{
  "intermediate_size": 256,
  "bias": "none",
  "parallel_block": false,
  "init_std_up": 0.051,
  "lr_head": 0.00568,
  "schedule": "wsd",
  "train_tokens": 88000000
}
Each number is 500 + 40 x the weight over its row's rms, rounded and kept within 0 to 999. Layers, rows and columns count from 0. Numbers have three digits each. The size before them is the row's rms in percent of the matrix's.

# layer 7 MLP down (transposed), 256x96, rms 0.284, rows 131-255, columns 48-95
092:504492434488500485492475479580453449531557421494519459513515455429516479478546535450488430615498521472485493472505507492534524531523523499552513
099:510555475499560527507477498503505481550543487517476480462533607492489492453521454450497517509498470427437499483455456524532462479497484455527540
088:480602479517509512470499547467503501501502443440497559509495541465518563516487453550477512548510470556467527459514455515567491462490404501494475
109:541525505497489518565509499457526447430473510616566530499432464469468452477519532501498525519542465532502572539529459527469486580539567483491512
089:538472483463543511491527457514520507464485460506549479511447549448470484394512581470443508491447497524505478500533555479425510545560512484458497
095:426443547452487457445535529485490556478559517435511531498490545502486433496493526497512498556534555425485452440461525521544483510451437535513511
117:506581542447538525421525492472510492519480492509471479452483491517486483457539476491510504543470515536483531468527479509532476524537446515518453
090:546545513541459525562499528547522458466486471440487505551466564547549469423476521500547444483483482479480532512548476440477532464486538564519542
095:550527495535522515514477523511499479478564548501446495504377451503560521461555441485437507513483519454540487469520490482593485557498489542549487
100:452519498493521516493460565432506487381498473506468495509455432454490502562533454474543502563552420548525538579545507458533492544529514524556530
090:508508462544487560394452460534506563537479580462494535486505497504435439432548456529447539518530448507502491470477513540476463508459483490458526
127:595557502400478536526530482528418563525510514466515486511495515499542519472421448500517615519495496532474505467573479458518491443499481507506597
135:555527472537494511508445528502494516488507509491482520485546484451531525545504508503452437441503527483529463549519537481477455526521500474435448
102:506524529582538564454529525485562488429515520526482477451510524477473488490542481499464497403482433480556547571523484537481565499477495477449521
102:535446421527497567548492556522575478430567466496449508429514543447475414471572486530506467492526513497512474465511476421493486527495449478577516
098:447497458524425418483591481505521528456516474529462509488490554466524509563504492502485541499387568514472477548492501513506495488549515494545533
096:466518491482516526483505528511537530507538558581542557437500566461502455486445524462437426518456417471497456490506502513479558527519532500478540
086:449461522491452501470434516499533461488519498459471617435501538484551460484616487490545497541520517482477480460585529463507489521490510463520454
113:535562474452497549427544507472459525439499451513489491566425491526412520481523558477440567545481457518498544466533515508464479503521461518481443
094:491486503534532506543508430460486470485573493532545437492512480533497554502538492536524463485591505528496465524504535419490474496539511468528504
097:477538467535460539488476456510473478477595475418537488574448483497506463483467480568466478438524577472484524550476542456512497418459455470497470
090:471514387499471487556436390503501487515473448474529554452562539504529444476492504468452545573495534511538557508511480501537502508463512506489583
103:536512495521480468529488550467492494546534508530548492490531514515472452454434444490476528463554545448494473485505477538476467599473491526441524
093:476475461523510470502585448477498498524518433511504471531566525512537502476509518460498512510484488430477561364483468517561533491571458471516535
090:484539513507468522484459529526460637561510496502500505503545511469467442471431514507506487505513463452461459501507504523473449468459467515413494
104:489469550548451487422537519467524529531541532542582569487503505490519533453475458512535503478448474559499544491439464501535476415507536485467484
098:504476465517564489499496528546514523489471496448440508528520478531481527489493539553527481493524528485517495470537556522524405504518491537450530
105:521528490544420521468518572557494465524506491500510509541536462480457508565510535465515547496588488399473444539475498461496500535538456474484485
082:477460529432518438467488538465485431402510469460450466451518590552525517550494524551443491476555466460560513518525527481523526541577483542486515
107:454514473509543518516489499489544537425551455487463475506431493482514445478506444476439485524473504542457564501519514554529535517466424443515536
097:451485496456512577469544506513464530463447480522490452477475513561523531537490468468469455529579548554473592522475488505499499475506484470533501
112:553462504508490502439559493510527533521504492557485427497495461457537443522462536653466500489474534531563499503566467509531529565464456538483504
086:486456546431482473483584473496528499525504576482488490526484535454547535525603516485511571507485536528505503513497463495498529520527522472390426
082:434576471508462491550487451531571537529514553514465571524530490567500584529527452509477479493477532515468512462467522416556535494539515456501497
106:508495498511525447496453450513536525483570437478514476458497562444446498442474482507540494526517419499496541537603496506466433475472531479476569
095:497544444561526519456530506412456555466523616511466465492509501492584457467541559503501509464504396507481521452574511478519528518530510570517537
096:584463498467522583544478495483446544487442520508481580488535508541464449451444463493497525508529484543453453504530554504423479524532408475535483
094:411494479465475512529488475522500514498480552528514528500425472493564438461468557531516477531460450541506547472497548458521519474451546459467538
134:507555528428465515439482473527449452507472545533491395535518589546525475466527502560474532494480449519498547499510477473544456470445458542557498
094:507563517513468495510587520529482497568592521398487502527470499440511405504526527514583496509455451466468442471467446524456525523556493509507527
096:493491472557564458534441467549525488510495490499512484602486463432529523486435480510524503483507469551479557532525501477431484490413566502519485
094:510486478483472479486514477486449509590560494549501456592411464443404518440506417438509462570502509561452494472538462548513527501468495480557516
101:514483474562499565478499496518470469528482510488528503511466459510558499488393542534464485525500436526508571466471554562468550492508465464384519
077:524532479547496477449575443494454465552452546580488548559511552454486583465503536455515520533538537522463476485475502528508462535440491501454454
087:521508521501516528569504543511583446467506529448455504491517478468515501544509494465516484473453480465547518514443526475434506482523562534482542
097:454437469524517446528486497538521399564583466518539475498562492504470472453549497533496493467491536441430501489436471481468537514528464568466518
111:490484491569521497457541433517514504523485556547493478544523540566474523587530468487384457488474493514476541514490584519565576543460506567417475
095:524436545522472535548458460493527563448501494484459421571502441438508536543536475487412481512437484570481495455475500450504523470464495535538525
112:498486404518495504570483507531517526487431501463533469541488501458484567587444505508442486507553531469554492463530520476485474527483508521566574
109:536522465451517488496461446453552509555504540464518546617524539492477492489445542494522522499470491547482487490513497474559580460434508482571524
105:466517504524444513422438572449579480550496522450501466529444514521444472438523423488497532505522544487457525541502414456509515461484520437492504
091:476540526504514498471492502449520515424485462527492561530502553516504570529453492446411551486478505443462487503543491461540559471512513452537514
088:421495475511495441510437489496452500550532523527530456545548464425478457500549498535556505483473458454479510530554539509460520485530492533513603
108:498462472481452453467493510463460487577542582471520479451471489452507454549599480496465466508480428448487451492521436507488538585573546452477498
100:513490508515472524515492519558504472448473506452519482481524487484492494495488474518550575457488480509510536512498403497461565502512534475509473
118:489462506521412469546503454545545470527451483543488509481626521450499524461498485459440470488426495462504525531515491478517525558441513419490419
093:453503501461532472484422524489494512468484416454498464500531516472560573507420512545474479486537502511556471509500471366510498485505595440510507
113:566498494483475439487556538545511401475492503509479542411539472521518538506525485533467449504466519396529508427425550531506424527538545517513513
107:474480491556500449481565557462551522476529444552497504476518424510499508452440535528497496498457511542531513506453453546519584450535508445533501
108:551512501462461551545577452503519568450516502549528544511470515493453532447511480473470560490519467424511515460449547527531477548506471476403436
094:449485500432539508501539489482555461484407506500489504495469566584546517492548502539449474422513511535480503507442556512480480475533478472491534
095:531461500503491415508537469521491463585469545461475528475527512456598503458447509512494526463498497446419498458465518533544451380482499552478497
110:518568467576487510504498539548507470535554515530546492455473480447544517485416522515527469532536517500467510524470537496432500590373543526512531
092:502442543523558456541469507414522566460544451472515481541510470476519538519569532454499422457467448585483484534478458505511513460578522528424519
126:463532458551480404497529482519549441510514513552430461530480526488521575551545506429527467573494522467457514492523543537490542514430515522546460
107:522486487460508502502508508488547576467494489466535553477488489467549526509496432505459555472517509567516558492472547471393582554537607494497527
095:488480473491530617506462489528507491473469440507488478468462540467494432494486456458428496534467491548489494535484531524563499450556541485504552
093:472516509522522520497477528513489552549542533509532458548607503418523521417492496497484467463522456482443506478486494504480455485439539460380456
116:472478533508517442534458551569530466485482500478474525420418441512470419468566526453501519503477485517468411523533473486504488515579488512552475
103:438530502492543518418470465490463467488515477562509605505441480519533534489508535513561505510479489514450506410567463464465470508533461494489502
108:423454543482536533552426538494422486458499400526503530524500482475441432494544488563503486549526501528532458542480495444527520474502566457531587
108:525526517570520549472467495498489492446468562514507557446496533505464515521523517538447579471536478519446517543532491521442593449480508553529483
097:541468503535464523502538421523454536440559517433516519521550543531490464552494511488518498470509464514426563515531470536442482547505537580435578
097:459539476518560501593478504464459527538520477552491538528467527530523514479483440509576502548515569495522401500465486576560458435438437531506488
103:501454526493488530484520542455602531493543479461513451518507546494497521515509515592513483453537513541564441525504525519522456437486442481479589
103:500597443494421473531511487535450595502484506397498463577545489491539519533518505520524533490501501473475526512558500550519543526495408419489505
095:533476498520547457574479500516474542503493529508521484530496467458486490524560545491507525478484517511404508577411516507539486516591522471527434
139:524507501518514409490566466484490508514488498445464427443559465482512600522501505511437443491489501527513459441534497495513538507561507565488441
114:447530513497477470546500427500396504498480540429462522500510501494488461518469555507472510499515462480526512501489543486460556472533421501494527
098:499551586561488495536508516537528497509499473440551492478499499496569519522480494465475489497505469472469454518518481556479507510498526532471594
100:490513487492528420502507336535516527469466494573533493487502487527572548549561460443450486499499512535452523485522528504508583472514504526515513
089:506536452488563446472520454536476500467464473470504511478463482568520446500481409434474521540550536506483529555456484488427580481576466476503501
100:479545495514560498562552473454473416470454432545457437521531540529481542475569559484413474525441581461476479441525440497538514544484511548518523
101:422518435495513525501500469498455569459538455443596471499462529443573458522548459471522504554507437514437561456485430496450512483485539465492522
099:468466537458498504462572496541502524471515540495528563490545474536437573473459521494510487426534530449494479510563470492526526431526580513411375
096:509458545481537511467518490495577494462443526498423471468444437510485451627499439456442563543461512541615440472456542475553529507466487461561513
103:402472487481476402587495500518565491465527581483505527505483538542496483506539486548529469513452472500496510477514518534503550508508483435599527
098:462480455498444579473574436476521470547522501493517526520483494539497468505505559434466471492517380553546545540476501479421594458515517464501513
096:497513473559540508462476519514494459568481550488506445509517539452585444507588504567423476466524466519565463552539472453504574501466506503450518
099:497497545497546447586549464479482496509528401406486503582538487516507485485402514454522499467483480459582525452513439541445495466547510386567522
098:596542492490479473478428451485468545500484523379456480412525536501502542504541443536499474506583447542510490558464509478505496485474543453538527
102:535495528489490521541521517466449427539477428442547507504562530489510457517522611556513526477510495477511503538501497526499482545499464478482602
097:577492537440519504443465539502539565462521555573498464532469495438475494461545446460511505560456470490484472476472499455533480471545513436424535
109:388555514460491472524517457520545575496545462507580536513506502526572482500521552489504447494462502591480518565567521549388499434492486459461519
110:475525496522487521527522488430449471471574519494508548534511412483460487507536500622490509475494513493456488438529431507573503528547499478443549
097:566479487532500469470463481506560464496480578552432522517537476542531492461500550515506488538478467612503503599494478485473450477470500479532483
099:549430507467494444534510503484491428528549554515458481455493538478503527516529542500502538513475459505588471485599539477476511542489466582475488
128:472502551583507467467556456431428435518506548523508437512543422532517498469540491461452544516494460532498493493550472499490595476546436486512562
089:501500459493474505622447516500524473555517538430494484506598500530515395521479497488529456425488473531480450506554469541464405497454501446574526
107:518510504522539476474459516517518451541421517560568471427476547538483496490492418495472499568564468571477522466442481414503513520522508462518521
074:503472488453541538506545515511523546455522418514454469583495506523438589480529491486459422519471477481466459517512562451543528485458530591448539
110:494585530458574522461441518538501483465480493493466495539454519445458505458518480564511566490500441501528572494501470468588455547431499512470486
099:472499497428593508523469510447457528506547495478476497476515497515421461506547484621488519503525511487516446474471442513500492520481471497533497
106:474509478481522506504445507472497487475494505468508486527453538465500534557465506440499446466457419496523496549530536566488540537511485481541433
108:533511570471509523452550498537444505482447483473459538487495581541466532547457537488491469525492434523548448450507464497518630548540461515493429
096:470468473487504581466520553493512450505514460454485546537480480473546516488572517531500472546523477481554535560498412541500542401514578497526540
084:496477557462505523535491457435539488511481445570501460473518474550570488473486481560499435482547435521492556533413565446483561475566539497513500
090:455491569438483464524461516521522517464504469547541547497480438538635548556490505481467482530543486494419452480473528479493503426482416483483505
090:460520542451537477555495500508533538521519595373515519564558433488556568516469466491529510537431433493460460399492473446547543501506516439499528
095:546486537560510572462482526521495538503493566531557490453477573447512398489494470427511473508446453556472525432484542530562488456503491541488527
088:502536363513583503632456493468463500544433482500455489529523489501510503440547492466491426517544526540538497507437487474594529482490445519501500
097:435513511526548503443547490557535477561459509539489524442496418502526463473476400415546472522486556460437504540454566537473488531531512526522631
091:563480527489441480502502497547539533417491491467488539564517460559494522522483528506497479467542411521449569501500487427505481527411494553470569
113:433488510495553526487461526499578529410439513538529503518510463492525504475398521424512472504414550479456449535538551423512537520517428550534526
118:511475482525522434453520416535490494503523453525500450538535477470478515506514515502557502545517555462489572471540396523533492505460565548468506
097:444499508454524516470483560537584523497486560472458453501513546497554457522487473528538401521437503478507495569495463497556508464471521489487462
093:556431479454554485541456508486533470508501516483392519490475570442420460549525503565423479436506490520490538567553512468472512491438526520524511
098:464527478427558575470565463495491496507527455494473481462463460495461490528536416475510455490528469478496539522537510510429541529434497457545496
088:464559506488526490448538500513538456542494526402504473396446575450502499476506552498570556518509503504458561444575505537489472472472520451501492
101:431483445558461481461518519518476473494433510496398417533519494520510493504537505578531490450531457567478486447532532555473481545484487486447505
079:544440485508563556426501536404521518438431483497496484500531506511447415518465549416489470471512493505512471552499461481451503544569545510460499
104:498472444483523467510485505516550545443500482510554458560494504514495519482410463438498507507566523521534542448476486569516502432521464554469510
105:457470505488494478489511464480503502473475542515388505562521422491493479534632484410455427502572519562520482500545499456490473512489482580519506
102:482515516467543533467452496530545536424445565518486403556535524496443515537475495488535462568557507543499486435494532467459503568547529516479523
121:536518470468534445470523491541481509566568404446471520489508517498487472488502507520483498466473517508390525477525471561530479462552517461508536
# layer 7 MLP up, 256x96, rms 0.245, rows 132-255, columns 48-95
099:501540457495475454508478478464446515458477548527514460570502415552522547540512499452493447482488557481512480520540551420434526585430503518544464
095:551499505522498489502544420519461501463565546594513484451481428501428482474500488480563511446483492465525431508483478550468521495471447519510411
107:503501446494485501504536462504469587566511522484468568508499499468492457483452547529553546499502560533461464506618495534479417455447480558506574
091:478467507510479494466460527562467543513514546474458544555494483464492579528515544510581545509522481502567521450530476548441449473446483554512509
108:518517514479511513507508474542574490532442448442494481493538463505510491512509512495529467457436483532538468485456487509494520439583533521463541
106:552475500466448537547525495465501500514535502532435581582502521579467569481545539438496479555470456500532474534486539515442434460501482512499486
084:418435556471523501431491498498518520527528531484509544441520507425521483527577507518480587473511561533492482489461572572538512461492416520448483
091:478544492501500522485496509435493546483437479487510494461598495482448447553477529528574505518505468558485479481571476541445481496549508460483517
103:518515499488512516471567462486498558492480518453423508442527529473470441557500540508470507499542547494476472464559399456504516499416515564533500
097:465558536474448482569587446491488489497512497501434446489501531521475519467435485507580497494436524513537519462528533508528440470514556514502466
110:539487483475482453443544562511454545523547519520581521473542512452517455445523468515472563506513552472470462475507450492481488411523567495519498
103:464574522529441497477473430452554516546504540419476486535520453556474480454495465531525545493562510433459460527520540563498481447469525476533483
096:485480467422541493472538469530522528429497477550473485543525515460470461502546500522538552570455547501498477497538602469565491506498415504506556
101:519466536477560450523502530541466528490436463489447478487548520502538593479478586488524415504521506406534431549476460503476484523507526515563529
096:465571540566415567472460455453548485506554493511523449505516506527457495483506492540456581451465485454511517514479462513539480493558535477547480
094:514513472530512501422468470478470534466483518478514446512503472479556448510500472477493579483518570485566460573522568466445514479503406503598483
098:545476492462467571487502491426478498496513436469485488559514533473424488485532521527548536491516508521482554492436516460447437583503488537468550
120:484491508496516555503550488482436467471466486493464512554572415478493593494492518503479464506477503452537469496524509439470464495527459551499472
105:515485533565470452442453510498523533532560433493452608455488556473499473482492526516507514543530461527434514552479402541428512436501511563520469
107:501474520493559473551520512450603559526487548448534503522508530524550483422542485524552513486504486475469447497492472557541435485475452477489534
102:541515533542517462475469549504494505422479539454477472461551521413558522486474512499470494514545498428538486589605502514531500487552582531474489
099:448496536516491473481546552459459494478549578474500492588524445503477514514511522478543529531391537467481486512491474479498517403530515444569466
091:438584547499439544564469544466482477562500511455608429486554547519520468470549526521491514517499445465553467504472539493566497495492479581483473
104:512501471420483491557567468501539548466535435459485534486484481486555464507519491497483544536539516460478463454435462600470519508515551464527450
108:531463524567504512490470553508534496501549431471524576503488460448462514426487529524539428550503513475498478518497438498502516517406509540586451
083:520583493521403565502522453472474470531491536542567515481507536469517470451498447408426543509490431485501488532460478508424530505495513475502487
104:531498528470554502504544460530448484509465459577509499553517503436407508549500539450450556500491551469492531524553491426446413435525484555412518
086:446539482499527494571450402527557539544496533532599416471512465442491434450546563528482492537514506512474512479549455539457542563481443489501480
098:497450632478411558425534538510540450509425502497484471599553496485538565518547512511486555541534526508473531570427513488489471500503491587529489
098:536518555490447444444450452472513448538452518544534445524507571430537454448487491442497456498515551503488467518470551512504484446583508484516519
114:498436481469528444549518435569482508485448478413530461475581457410489514522493499510528513500453558488503479512550473539499485472553448561543490
097:436500524510502420474464598462553506486553548558509445526439531466478503496568519397511488495515532499426505506469441452549531500474517499502469
094:505365524522542445555505547525510481460493518492454542491503535484439491534521538493435507462530493484552545506446512521481515607423525517491400
100:512534486484479459490555518515527477482538523501492562519508484536505518474486519529466423523443376503513443517535513513478510437461442521468515
100:518602567472447501515514462452539426532575596516495501469495487538472485503516538443478530507517565544485504495527472490495492482513461485531477
093:480443511484415471496524491519564497453424504504471485517449453521457440537564508463540506537475539480545507548543514513436520492479578508473475
099:540443508472532530432529522566570513523457536557506515460499508491466519507511400417535498491490563564515471564493526528445481490590431455536555
122:528513406404457576503554514495492543487539470565524513446505447580444464488505435512481540494520488490523512486488457543492468467503471509515487
097:425504506469502541489503497493569444592538512447490582539506557519537439505559431497503570489570505438544507497474512496499495515512478541492462
095:530556538478441562504571532515513526548507534540524531480502492580482475513442461516469495471487529442486459409435513492524474470583491527407533
097:562498483561457522544572488420481516529478549435537471525513532448524498525607561465497500502560535490562531504517435477540471581452461552513478
088:459547520545440530442541483540463530511522557399577538517532502517517539471463556528465530459454530503408467509491459489492527479492473490482520
095:500494431514539520532439490512536535464477432456451444464479480559491455472559502540557530432417552478526542525546479544518526473531510548502467
086:438475546521506560538500521452428501518465462522494520558570422519450493475565482529559510532507528491472518496510483540453471538442440474501427
102:548459547498480430464492535532587553457553543468463428520491516451505482498499529453542442517454512531510441511658458456510535527463510497503492
111:484489532452444433466510490467518482434474511497451447496484550464477469490515578534514537509448498523550470518451535524500519558550428615492465
096:441470490501527502506518529494493535480444520452514509430483631499504487486432518440568543465503506419523408511540522497441524504523520473553479
108:482502496460452490454525456484541446499546513464523476540502441488496455489478505499466541522492513465452482546478514499539483437571467545533539
108:477545448490497526490451432416419579541520520499578472606514538471518546481507596499492524499411472465520524485510451484605519467476470512555469
105:552540549534506538519536539504454526551526473484482521569505552497537524483527529505515487534514499534409491585454534584414534481482516518458492
098:568489581510501568470526527453534476531491489479445476497505535506494491454518501548523596519476523520545470497520586445506417483454412512506538
094:597572502534481550481566518445470569541522481536515514498475549497422526497588506463453562544534490513477506521495392533499473496474540555499495
109:532488465466458469508484463512532501577475510493514497575549445459473460520530499564514472558496555391550419465471548525463486583499445541506553
105:530491465565516441518499522519483490489508445531425536583477473555437479434510475525539463502442501483573514446459467545587515518459510464490524
113:486510550416414483445484527565474509556503507569495487506549483471523452466553504533567482529530477536531468497482498525567514546404486483542536
096:488498470457538478513525469559483531564466482557507447509553520498450514502522533529597568463518471447499535502490581463518459477539511453527535
107:621455525477460521464484473500466493543479534459494507555571507541504561481495482563416508470489509461539497472481520527580479497533478464498483
096:506431489441532452510503467492425493489531480463425498512618500456507504469553534503484541490492513493543441471500509507438533483591535483550507
107:514478564456441506569630490467489510578531521524561467481499484539439379525517495491571481509511440493503449490464467471507504501481564493525500
104:578509496524482444452518464501580500479495513477489548516476464438547582467520435494505511544507496525538467504451493539428513445427487428490477
101:463546461476555502481552512492515523506543459517443539504485440578487391476478540493527502519520469509502449483564481533498503508478506460594508
103:504506538469485477562458443497473569473476583505511502510496500558525517508574468439541481506414486567528412472506538522557472518508476574534476
097:516456500453534434542543518522479425586506540446527502541522469472545523506498474595504554552493564410551486470496454509513580573472487443554516
116:499535442514527465557494556500497521517525493501437440584481562409442453501550545412515486499456491477473488424589422525500549533514497540545495
105:515557514442493513532518492494508507494520497494499429471527511486444422515432494479547600565441510412518531517525525472441455474557514501477502
094:539489501467524557527520575532458530431480550428520492543502437466561523427489532519504558458535506536480481526516428483480409503395551511483497
099:535510489509536501486477519541438495547527433524543520501507528498585597567515538490528486558550530453470467434561508542519534507560428536477443
100:552539491547494524522439430443490487470498553420506419530531463509476470436578511483499517445487506415516448511493557429521483476506554499502513
105:521502500568480532485466478471504452577399499481546563449509524427546519522552558425518535528428522475461470516548490555545488521469491533575480
109:505483559480452492474491520458476598538492486429496483454502468466552476487512473528542456476504547541494477471500478547548507456568454498579502
102:509461575515477422472549509494557469571557570541452471496535541500522501540482543489502478460493512483462400549527485460455481458488487478517455
099:533428501462479464515539543512512538509460475479498497542497473468481525495536488528568469527494511511529463460522501489530561476514597478438522
097:485567502495541524580462527462512479471492546484535418480461468502462477482520573494452512522514408494555456494547529465485486496442496467511462
100:516480483547452540467493487530578524551600492530508512529532477489539436492556575473484539515490517488528510487538524467516436446490459557509474
104:575455472474502417498579516443449526522514509501486452580532491441471512507453539508535539502415549519485521525518536448471515458540516524494504
105:512440476461469453465544563473546480482477516528493562531433521567542492533532560526478430503524508538550468474548495506496474385512477546492518
110:513552444572497482525517474441498494468470502482571431517590471469484548512533475540511467486459540453508453519491402573489485455547553474444516
103:455527424526449462558465521474476497567556482526493464487463505493548497493535525521478448503476541435471478477535499557523475520537433509524541
092:498484545445494505518499530449526562522600525514505523504503541491491467436484575409480532466489486470402467521498498434482477450490543516551471
104:515511564464466511469484576519441570482489493509422448536440472585526533405507587503552474453490479514559473493493441531456468533474586502484479
099:564528514434518531433530518496523427532547465511481422510470560455526539516435546469507480573467487476529452531533503515430458522497555534509490
093:489475511454448545411540494448528558486537555490485559526529479473480561497455421534562539512535458517501461538450569505468491468472529496480421
101:509504458440467494438533483468482534585543421530518514433486515542553503553582480525498554532539487550480410489528433509463455446556510465467417
106:481477530521490526444521586510578530508500547523575437505532572454427495543565494454526490442469526484424494511547488498529501528450499483463535
101:517470541471484524483523466530551487519499520488515490477521524526482405511569516491548484476451439457488436449486463479414526459476502503510468
101:528449572527476532475467534533492486467471497506452509445509508401465475419441463451569458572530560461482499516451513552456459520495522503498470
100:470512453457436450533560466517532511511477549507524516486509511444464456424501569473506533422531478503545577513551516539445477479528516480584532
095:539495451535483500539468557495423511514511539479476512485454493465450495491520474468498524544529558494506524468587540526510505473456461448515425
094:546453553405440464537505519513559533496511529543503504529480467486494573511458437525552475612549530523407509494529553504499426458451482494526472
104:486549505482489480538496523538478490440501508498506531476534439537512469490539486488464499427458516462496467546606416554466447528480466508484467
111:495530492426529530464499464533457493548499497559468476472600534504444538506495563433537472464518592435526485490442476478488477490486464498538479
104:501566458476542479544524526514490512598626506442471474484473537472496498491482545562498462525445588477461462489511495483498515426486479505507499
103:477512542494500553481475488532530473612506430521542516533507467460543551499454592525500471518572464471556460546514538505468453459531500516474468
105:459577494500488491470451498461478487528455502453587550485585480500458492533508501510545514509523517493497472405557419502535431475492433568552495
103:481468513471470437456522478463584467491438526459604432511493513514486453527568532495440490449504510441545508588473554501494469472530495454447545
097:475496462488479448504585515422468523498477537505510536650462493453456463568562533456539484510514516549540474484522453485516463478494446496568465
115:527458481514561530458505482445516470558494521517515403597572442548509477507518570469505516505473507456500470516507414439483456516547556515502506
093:540547549560479520484554476427527513515442477515493557472436477507531577550511430476462517548436554478474483544474513515554513480545501492469477
095:509493555526477446562490577501470489519520490484503507573522496406488525431528519440562539479520531477433567520502444460488562517531536556496446
074:468487473507508499490467540545506525540535533563562496422418469499499476509508540529499565396505534475481524534478482590455484507516511469538472
106:467475469508559482425505523505518498517585450502523466484505431542435485492567537491441532504479544533425455493529466533492495492489507438483536
102:476483547522456537486516508570481449534476559492538470534520479524526457473492564457419530453499526523484472440479498518483501494448560467573534
106:470522509460467525500534545516491462524516578534537477475488497530446411467457544476461485480456548353444501518520489506554474496495495562506531
102:612477498400484482502568451429513497514590512416409494505468432528455457509537492511558501538518537485472491527480499550516492515498508477490492
101:428483473491426524528498558518564446489464523504553537469531515492527491512469487511491508445483554468491482447444525560526428499474460548520455
089:517508495514479521478503518551493499588486536483519528544474440508511549475421461454444533520529553504471512543497534621500436485442368447554538
085:567467458519522493476470505451526585523451534486449448482501542495372422454431450506544523469457502502535526471486493495455513579480561454532475
094:513559540465400553438524462538462496480489509418512443497464553481519520553500499543525502474397510503475470484575484555411509557508491469493529
103:474442400440504574521573520512551518392518548518526506448454526481494490511495524473509554451455492458523455459560555530500453515492430454510506
089:467460525461487490390479508441557461414503508490501512471471564432493497473435497483530569482419483503440470525467564560451460491525517498484479
097:548455488528543519514622451566513459505542466471510466563472496498467498504491530563523518572508446468494447476520522539472519492513569557459439
084:477484497489565487428425500479529448508497540492566470521532545476524462450507522529519508523467533478472466511497484578529500484585471493564385
107:531431534441531463519565536471529482521530466459557481569561448434529501420415478515566512484506515519462471511545487494527550479464484520439546
110:506397461510497445526494440523508428536541510546534527507516516515501530459535496499491499508568533461609486551464496516489409498487541426567455
103:413541558489476492573536565525549511517545485508487418431442500512443499481484544454464540510466588497425470479511495505501493439471519472475482
095:421483559530487510451517525522517544451436544521541531480529472568484516459434512475552571525504528500487512498481527506473457468504423572526432
096:506476537529473548477519526515511472512513491467492492498572456440459503483511517464517580511567488481521555501487428573496503471414466464539396
098:581467507483487578523538507460541496477470516454502494488578446458470495492513465432459524463470606462494529574478502437547443464469505449554558
108:462502575527470521441540525511517457479462482484417540542488512503498503495471517558517531475517520499479519512488475514461514564519525471449467
086:513529447507484534537474496551508497547557500465481461476520439486520484416449504481465538522545561515454540420474491439475570444424499506512489
110:508551509524507547503540435461513535514514506500463501573445494489478518489413494437561517564489554526394469505475469573537462489531441570500474
115:468470465436508462489534593563515420506442519465421451514501516483527521534513522472608491484602508469525503482548477539465493499486586484537530
103:496546517527510498503476555558475479566521548483466544451414478504416461482529541581477497530443552491475445455497512501436506497545485457481472
113:441480533443473551472526421564554521441554533578519494499468521492520466479530578511517529523480460504439438481439565549517442459547528540414471